From a checkpoint of a small transformer trained on Wikipedia: rotary positions, a variant of Muon for these matrices.
Each number is 128 + 32 x the weight over its row's rms, rounded and kept within 0 to 255. Layers, rows and columns count from 0. Numbers have three digits each. The size before them is the row's rms in percent of the matrix's.

# layer 4 attention query, 128x128, rms 0.145, rows 0-99, columns 0-63
102:225110145098114117118168144109160096156156142166155138114078199151161098128093102127169111126054137163188128118133122104149112156120191042141098075051151070081104162134129110123114147142138099
088:102165085062128133080133117122087137118083125151157138094068163073130106127121147120146071121134120081138114123140101113172186087146123180118099119169103112102085146088161189173147080113099160
115:173136110119135124094133147143130145158101111070151145096178103075094136189159072130123105043111118127094125137127122159133114116146094159121140143182060087131110136149100127106101140164098164
098:127083125125137100080088167146163154154078112105175135103143144119085138129172106170101155048204125093111110136130081122155158119099054159157126159176087135132111141155129166114128182110152133
109:175103109170128096103133124082140121165095130126125139137156100128117163160138119157111111068140064116093129170092108163139173089119069160144143154159070148130085089196124127135091205217091140
109:170131166156095095156146106134095145228116108104123162128091129135179116153125138193134095108154097100077130141097231098129093145088125124103124115172111117115206101160186110128125129121153179
113:069128077081123140104139143155093130072144053157145077176170169182120066143106129086150120156127133078124112089178116073149153120134137167155131120118158105065086125099102157150163178188108135
109:141157139106152124081122128072066136110173101147149148200044076156085119133210141116153137182115116067136106149141147125104136143090085201124131116163126156147156114090119138127126069138121141
103:141112108191208121099119118173133153184093096067166120125141084111072150141136088110117095086216060067116138154146067198178117100130116167122139184135112124155146131109133123123082123118150108
140:143112103148196165093128176162153184098105120084151112127098113096089125143196108155138092092182096089129150125137121182148125091103090119126168169181105094138083125137136130162109155105175155
093:117072154117088104116113182157096140084090121183144103109075142105100130117110142117098087138136173086170112146168134129130105096133154149163076137160147192105122103124145175126171117107161169
100:149100152116164127120111160076095123103173105210169141166071117197139099113113132135100131143180138112133121119143101117121169166127113128077139119111179139148095116129117115181082137082171089
111:161174069174180133123120078166081116169090086047168167136157136089119170152134064129143132130103109099125134146134093147126105134128109119128148128149148130111129106146102085153068127061132182
113:122135139111142123108111102129099054103121128146114127112126146122130174159089128092082148131127183133124114134126117156156157171151079116133111161120104163133124074152163091171155121080130135
110:148156141096160115169090046165101068110062103106152116083137161119063127127136123088119118102108079099102183025124139084116109093192081141089145147142143090142165158152123176103160177143134135
114:167101085147113119062121150147093082119127132140151181101129104156100066185135150168088131097073137148112083153163053144158073144086148100108074114123126111108135134129159051124164154126217100
111:088135140138146119084108121158100077198124144127115156164120119134112109153205064139181119113095181103088138154170183201114167183105145174138142096077158092148114150164140114097124141120113095
113:079127133133105185122211133118125200118105157176148116110117135120153149178127176084110134062112123162153142107106178117119163052091049156148109143115109114091116113179129119162080185092168141
123:111197110129126084152124129135103108066106161073042142134093160200205082129104141098118100128109146164107160087097121152165153137144115121090196172136079176147124105110152139099122159102140067
111:189142048067178112159117130109160153118135183122140093123084137110125097099112142166093143172081114117152097127142127064098142133122116154128151133072139049063115163138130146198144090102172153
117:105127173135122167099121120149088148118145146141098079078149101161065178086122146121067102075139182100057121135139153110144133146062112113189158179136214157114127125107209141087165135141175098
117:106189162151134128080102178102127075114149174156130170160103170104088102136086129111133134120118139097070160113081081138111069131134097158141145098120130128078150099098138083155217179160075147
111:086166100161135121169180059116104148153152131107111112115111146105154132128134081143131091109157149088127165113172106102139156205169161144135150097118092133113067162074092138147102081103063152
112:109111112158154162104096123112155076165141111090132111134161040192177065068095087117183149080149102108144110075162139093160094179097116138157115141169064113101148084135198119099156141158116122
109:111193152160150190115122108090132198114138114193213099096096114176146117164087081169130197142130150119107131125110112081121139102081112128160149150113099113138118122154169083129095105114083135
106:125117103131081084124211102163086116146114175099114159126123153143110157130181139139164163115172105092169195116149159124175061083160126071159123123060159180095073136147142087143123118157049101
120:136068111116172092128144114168162138110142115110158088092099122157066173085098104148106142141123122213134142183147134071095144126099084111099094132166109110076138117159126071141091145097099152
114:124155096105078125110150152180092121163136095175097103133106147113142161089135098100164077130137085204146045116154126198127091124193097136140104145146113079096122171144216130155130093054149114
110:127126139160095121130166049133135074113133118135100160156146193137172129184194131076155148188095086165109090125116144096163133090102136134094139140159076103078139115064071116126107122174117062
121:141216118100182102160086105019127075145131094176163150068146180122173153102101122149118131107143118191061123168183142145119106099118086127169092130144123155147128145152127101086123121172131167
116:123095133152158145068151130160179105118158107163124151155166126123093109120118077151071134137173188088127120181087098132152090146090135115145173104176092124120073134142062129066145065146168169
119:108125117169194105124137164147160124090057129130120177120121137090111137154146131131141115097127112180096132161104109071166146114168103133118075166148111074164116183029095129167141085183118114
118:097121102121102132130073126168127091129153125112146111118136173128096084094174170131112152113100145186137118135158041124184075133132163165139092066113121138101162130156115121182090136095094143
106:149103157137081131213150130119122154104161123144141168073123136098151086094157116101136178107131081078192113120204157135152115152124123194126126124086195082094144136139172116093155108109110126
109:063162068153157117167142087105105158115126147108146167114154101154114140179104141139085159200129109106124057159180164103056105119137159113101120146153088147215186118104121103131158137163162138
111:126134073168115171148162165108147138119149135139140171127124058066103127109110125128140101196040118162153125164154124116120109136132171137207147091180081139100133144101145109030110133085101143
110:152077140138151140120106121154073175104101124112160203127135172177159086091174133122168099152101096135129133127167102102170154154139070112176110171166093104145135104142096124090130126085095160
108:165143138145165108184142134100123135065125129195153130166092094145111113138146122091092106123179092141147145106102132143059145118114134137156059109068136137158113099142097128058149154074132111
104:060073182125077173118144048141104131140155123092136092141117075033151104127135139121111153131173134137136119172135107140100125093117142089130091115150141143191154116112122196158095163165156119
108:185124091137086121072133109121192088138103119151145115125130171154087179144123110128139033104132159065141091138139134158154147164058150060179104098132165082112135180153092175142127119115135111
104:122079186087072143089113182123092148151146147116133108217165133103136158079140096093106188106157113167198057147096152106076113130133172151104133088125144206151140129159157108149111093075149136
107:110185132126158143093080074164140142117156090159130185097144156142117183167145096151136111099117168119142104140164192113096147112100144118133150164133133178142127086160165143129158122165128082
112:139180082154177180099152115096127122107102108129133119161065098075071151085125102078152146160146101175166160149119150127058121157162173208102131126096134097071127108155111106094127197134097062
114:116132101122099152153104121071129123127101122061154129146106121133156103068085130152173114105116053141170151074159174146159162114116174171173155129152151102204145150119101155138209118117103131
108:147167198182119161108163167116142142143104130159137160158115091101158167112177150134140080117144108113152138125184096107102146160042096127118126141136112153187146150182094123136108199144087107
117:133174161121080169099089088126153172164110138124132155152097117062145126106131133151095161135124072153125131145171111139073209087144125119107107142205129151122150152129141125097133120198114084
121:175108180118156182157125107100150163156132080099105175104166143074096121127168169141093075066103113119161175141017125116127133141136162088163117096176159107111145135180104090123157160081083049
112:105163115134139093145175063129041155171140139096141159156135124132132133102134197136124122055135132092109143135096187168090078128109206156170114225069114142118125141128054082056147135071134170
112:219101188119098125129150079126151109093105120184186150133132083113139144202154115065180145169132079135149141159144117143148188078119163113150146160100139172137089067108143101141160093114162142
103:119141186114052139126114153131160131141107097119153155138064143114086164137111178071104053152134120129120142212154090066099113123090099151145123125101135123157121130103188101110170129086149141
119:146155145160064135086168098133146096087160102126083187160151111193197126100126126165089144094067103122120093136120141131081138081155180073127156158150130101148052127103137111176094087102134140
108:073153140119143152117161111185083129160155113107163147158111148142115074100180137159103104128151119142109157179127175180145111106109132120088095101177082101212122075117164094143162104095127149
110:139164111164119085102103161123118144191163144123099108076123144064121057103194115119111135131136135130158114148109167146141161150116126152219087164077134194103135109087143152118149153101133096
108:161046079143068135138135117131152136130144101121078121184202139125160068117079115118101141100099112129086151203110164118142175116175169110152131108138110147081173100130132117129167095137131152
115:078069078082129039133108154111132159139150097138141141128123086103156205146118072168106114100128099140146103115110115162125112158132118179101159128143148109111157115146128092174093109171104099
111:164146126078045122141113120080150159098107126128131183127193113082134133161112098137064105152141146080139164152163138167159115070113157155120107102182129136140142164117189129145130134042129089
121:131201134136081189141122116184102126123099139106158098156160080136127076102078151163099086097126160128173153098107130143129163167148109085123124113089098095124155081096115084161070127192119149
126:115151151127122165093098173058064113185107171125135145178108141118158136127134164106111131140150086106151076116170098172118123145079151094140165112086113145098138061136075176213125116148092165
112:137115086176122119158107135092065094048138141103118117129126170120116157153149145143192093099181151113138077171156141112134134139129112099142143097142141173137183103145169130142118129106166074
105:135119088088171135147139115133152057137090124133074156145127133154151156145151144102090172163142111194139094084094128108102080180172131149193113104159179156161138130130078074134124176194172100
113:115131141132181140158085129120118100126146175141152088133199124121103111123082168059147141173047095157075122104109103149143135122146136170152083106095084106147115119116147074111089098130143098
108:094151114153150096139112197149129154126143106088139098174144199118124120175136070122108102176148182107077089119121079168145121178148155112140142160134137171149147140143139018102146150142147120
115:112117071061161127151118120111083095121104159158151118123155071066106136177134180199113106125136096133160150090105123118176113146112087097106096159101111117139130171143106134154151190103105173
101:118193155197117168146133123078085146065146162153119050171141059180121170150157144093146141157133122130138087065167122146140093132146153117143089084177171045106154071164158119134103151125128082
063:092142081133127066118092096135150109103077129177173060162117178120151095129112132145145096144094173175101116129110174118096143140078134096085088089193151102136161104145113125160177149156156101
076:092149085065119105204116127139166098130184095118149162142078171114191104088124188140159141158131112157111110146125134125165191135092112070161094147132123180135086162146173099146170138088130123
076:139101043140169077118150131178199131074165136148131123121182115155148069136161166175092104096118124101100134126159145091049179108143137120122028143133112172171068147176130149183173073123127123
080:165110188146168152139137135116122137140136062093133127177113090122116152122112104121079104082091083089110173071062133173078138122138137128114159105062119149155135128088135136150076174136093160
092:093089127071141142186119140137105115111154178117126088225121183159164095115118092112168125123102114154115122104134137135048150128057142117134085113085134193140038154124098133105161128168123102
094:139093195099152096155142051085150146105175105085112140140140139119211086117120089095113090087128114080135130081114073176127065169170166174169118113151165138155173126149153135145161116147164110
088:102175074168153183097151100159210113147059129072054104123095113094132188197132171158084129179143071143155105169131138130104176133136110122132122151163179115118106100123099225135124117142126127
087:122090111073082175175099104098116155190144189171120100137093142089121165207143111100097138159137151138192108181170122150147096143162101169082100122119128101162135097127156074154127137120117120
102:112083076154153078140121079116196162126129131151190074145092181127136103144107081180153113134097188157106109123148109146124135178104103080111059090118137092137120131149144104160159119143118105
085:118181120120149159121101162136094160148120119120134197082096105111078134140123095115127169154149136097180120148139110122165117116100122156149212177134114150090109128101139128126059091148158123
084:102090083095159103154126108166175159145138169148135117158154168176158082137115153149118134123081175150133110185213083121135095153094122116135077115113143127149089100138108113174174068060113109
082:142167129131132124152165117196129157100088084129082131116105159145159109127125138113154083088138115144161139137147114122132133116139132169120203150114090124122132134149187041097095099079158208
077:153184125165113148087147103134127132139087077113106166057137095135112159081163149125121143072167091083157115066129108163135120096165131171153189164149099133130151095121116099105122119094128162
084:087129146139060131128161141153083052100100133159143164183085165133122144133145107092142116094119174131123148161122223124084166118085098155151135107190153181188170106088126143109175130120145102
092:133136103163172087063121161092141142088094113157092106158118158130094071124136159156099114145134129097139109080145129167116118108131138100199119097164152074137115115146114055149123141131110091
080:149145142130104233125100105128114092157126093075164051154116142146075112156173125185143117133126115102164115184105160171093138106162120128098163148125061155185124101131168122123158135146135139
089:154121124180108105140175127170097150174168085111148100113122078088162102150099069086106111152133160120128119092182073134057116113145118190117041108096125158128187136132123094129139152144108140
085:094148133091159152110132158152153130110053103125097118094116161130138161141137137158160097159160123104117105190130153084146083172146149190151089176131164112060162135154161122150162157122154112
086:188145109174161130133064188035136105104070136097097157086146114161147103123171154122190151136122085096116118146155167131138117110179109186128123145098088158166101120154141072138086097172158114
089:171124154104151115155136103160160131110113131125101119133104147125155155050096175083071147140179201113113117120127124136084111147185135144090107121066132108112065111153146194157099136145139093
083:137115118057118177135130094130100151051139150048161094080067131132100136102107142186125110097159109121101073100149083156107133119158116164096121145171114128133071141116171097151122101158178162
089:153156134142152152080117159111104138160123154149154198143136153131105174137161101122151133105115128079091108049034151169122120142191128134119136133189136107098156157154167155067134184138048140
081:225131062145152146043068147168113178104111104111170150112158126146103127126112150120126199166083150150130148086118121174117156120148137166153157120170142128093109182146068134099148141151156132
092:148058127125142097144108089158167136119141111128066064154125104173220188135106136067142140105109121075113150146162177112147134043082178090129155138153168155150092156162125137098150147143130155
088:158133133141099102087151105122122113145161079128099096134115130174149072070166076139167183170161108156122183151075115130162110104105145134078101118141139056216122085155158108112180153098137186
085:080172143091054105141192144125177169106199043153131164150079068064143176112210120139168127094186095152170155148182139159103114153153133107083087134103108151096116172131132115121145114165112079
091:165110082107202179158174093165153182156117122106077126119111133165202119160075083129153094161135063128155095123100101117154166075168170121170228123094128091138156148159089140083088071138112163
083:148132154062136183090145128097098151191134126155176140149168154092106159120121207159094175115141151147108181145048100118113129152132152191108159103107106142133083057090154122143103112143211121
088:105131180136190123187133149109092148091127110156115134104097150166198086136126161103134084111129142151131150120170110156156126166076142176117130113119148115137165122127173111125120118199031134
090:053101082071108144082134152109120096090108125071107152172148095080147152134173116159152121104100162122137099139129125037107204118079150169134174114154103148175148090052198183169105136149142101
091:132163161130141186153160111097094146139107170182165084157165096129141125061129126145101083050187137147151068189155179086141109113182108124132134140106147128088070112111119087110157159089100093
090:152116180089180092119193155074161122107106102097143162118075108114126158165080106132152149131178140077137165159188100155167165160109125120135115144058154094134126153139171143116076077097143141
090:146116149096139083095071165064125136139139148084101082161136098093135103130109153188188107136136115089121149143130207080128168114082098124145061134127157161133118102144086126144153124059072143
086:117184162139141143125137144102075169115165128082126127205108123140166091135130090132113170162172123146180086132195172129143179127136154102148110122078115104112104147102142127120125113172073139
086:133117112140144121124126093117062117119174114053066131126141126103164104107139112067073151102129125151189065086175117101194088063105132153119112105117113084096109163072141090137135109080170094
081:105156158113145161120110112083094107120047131154105100070140115115105146150100105149135126095089135153158172080164148150093129191125097034129130170165153115173151120166139146111153107109195150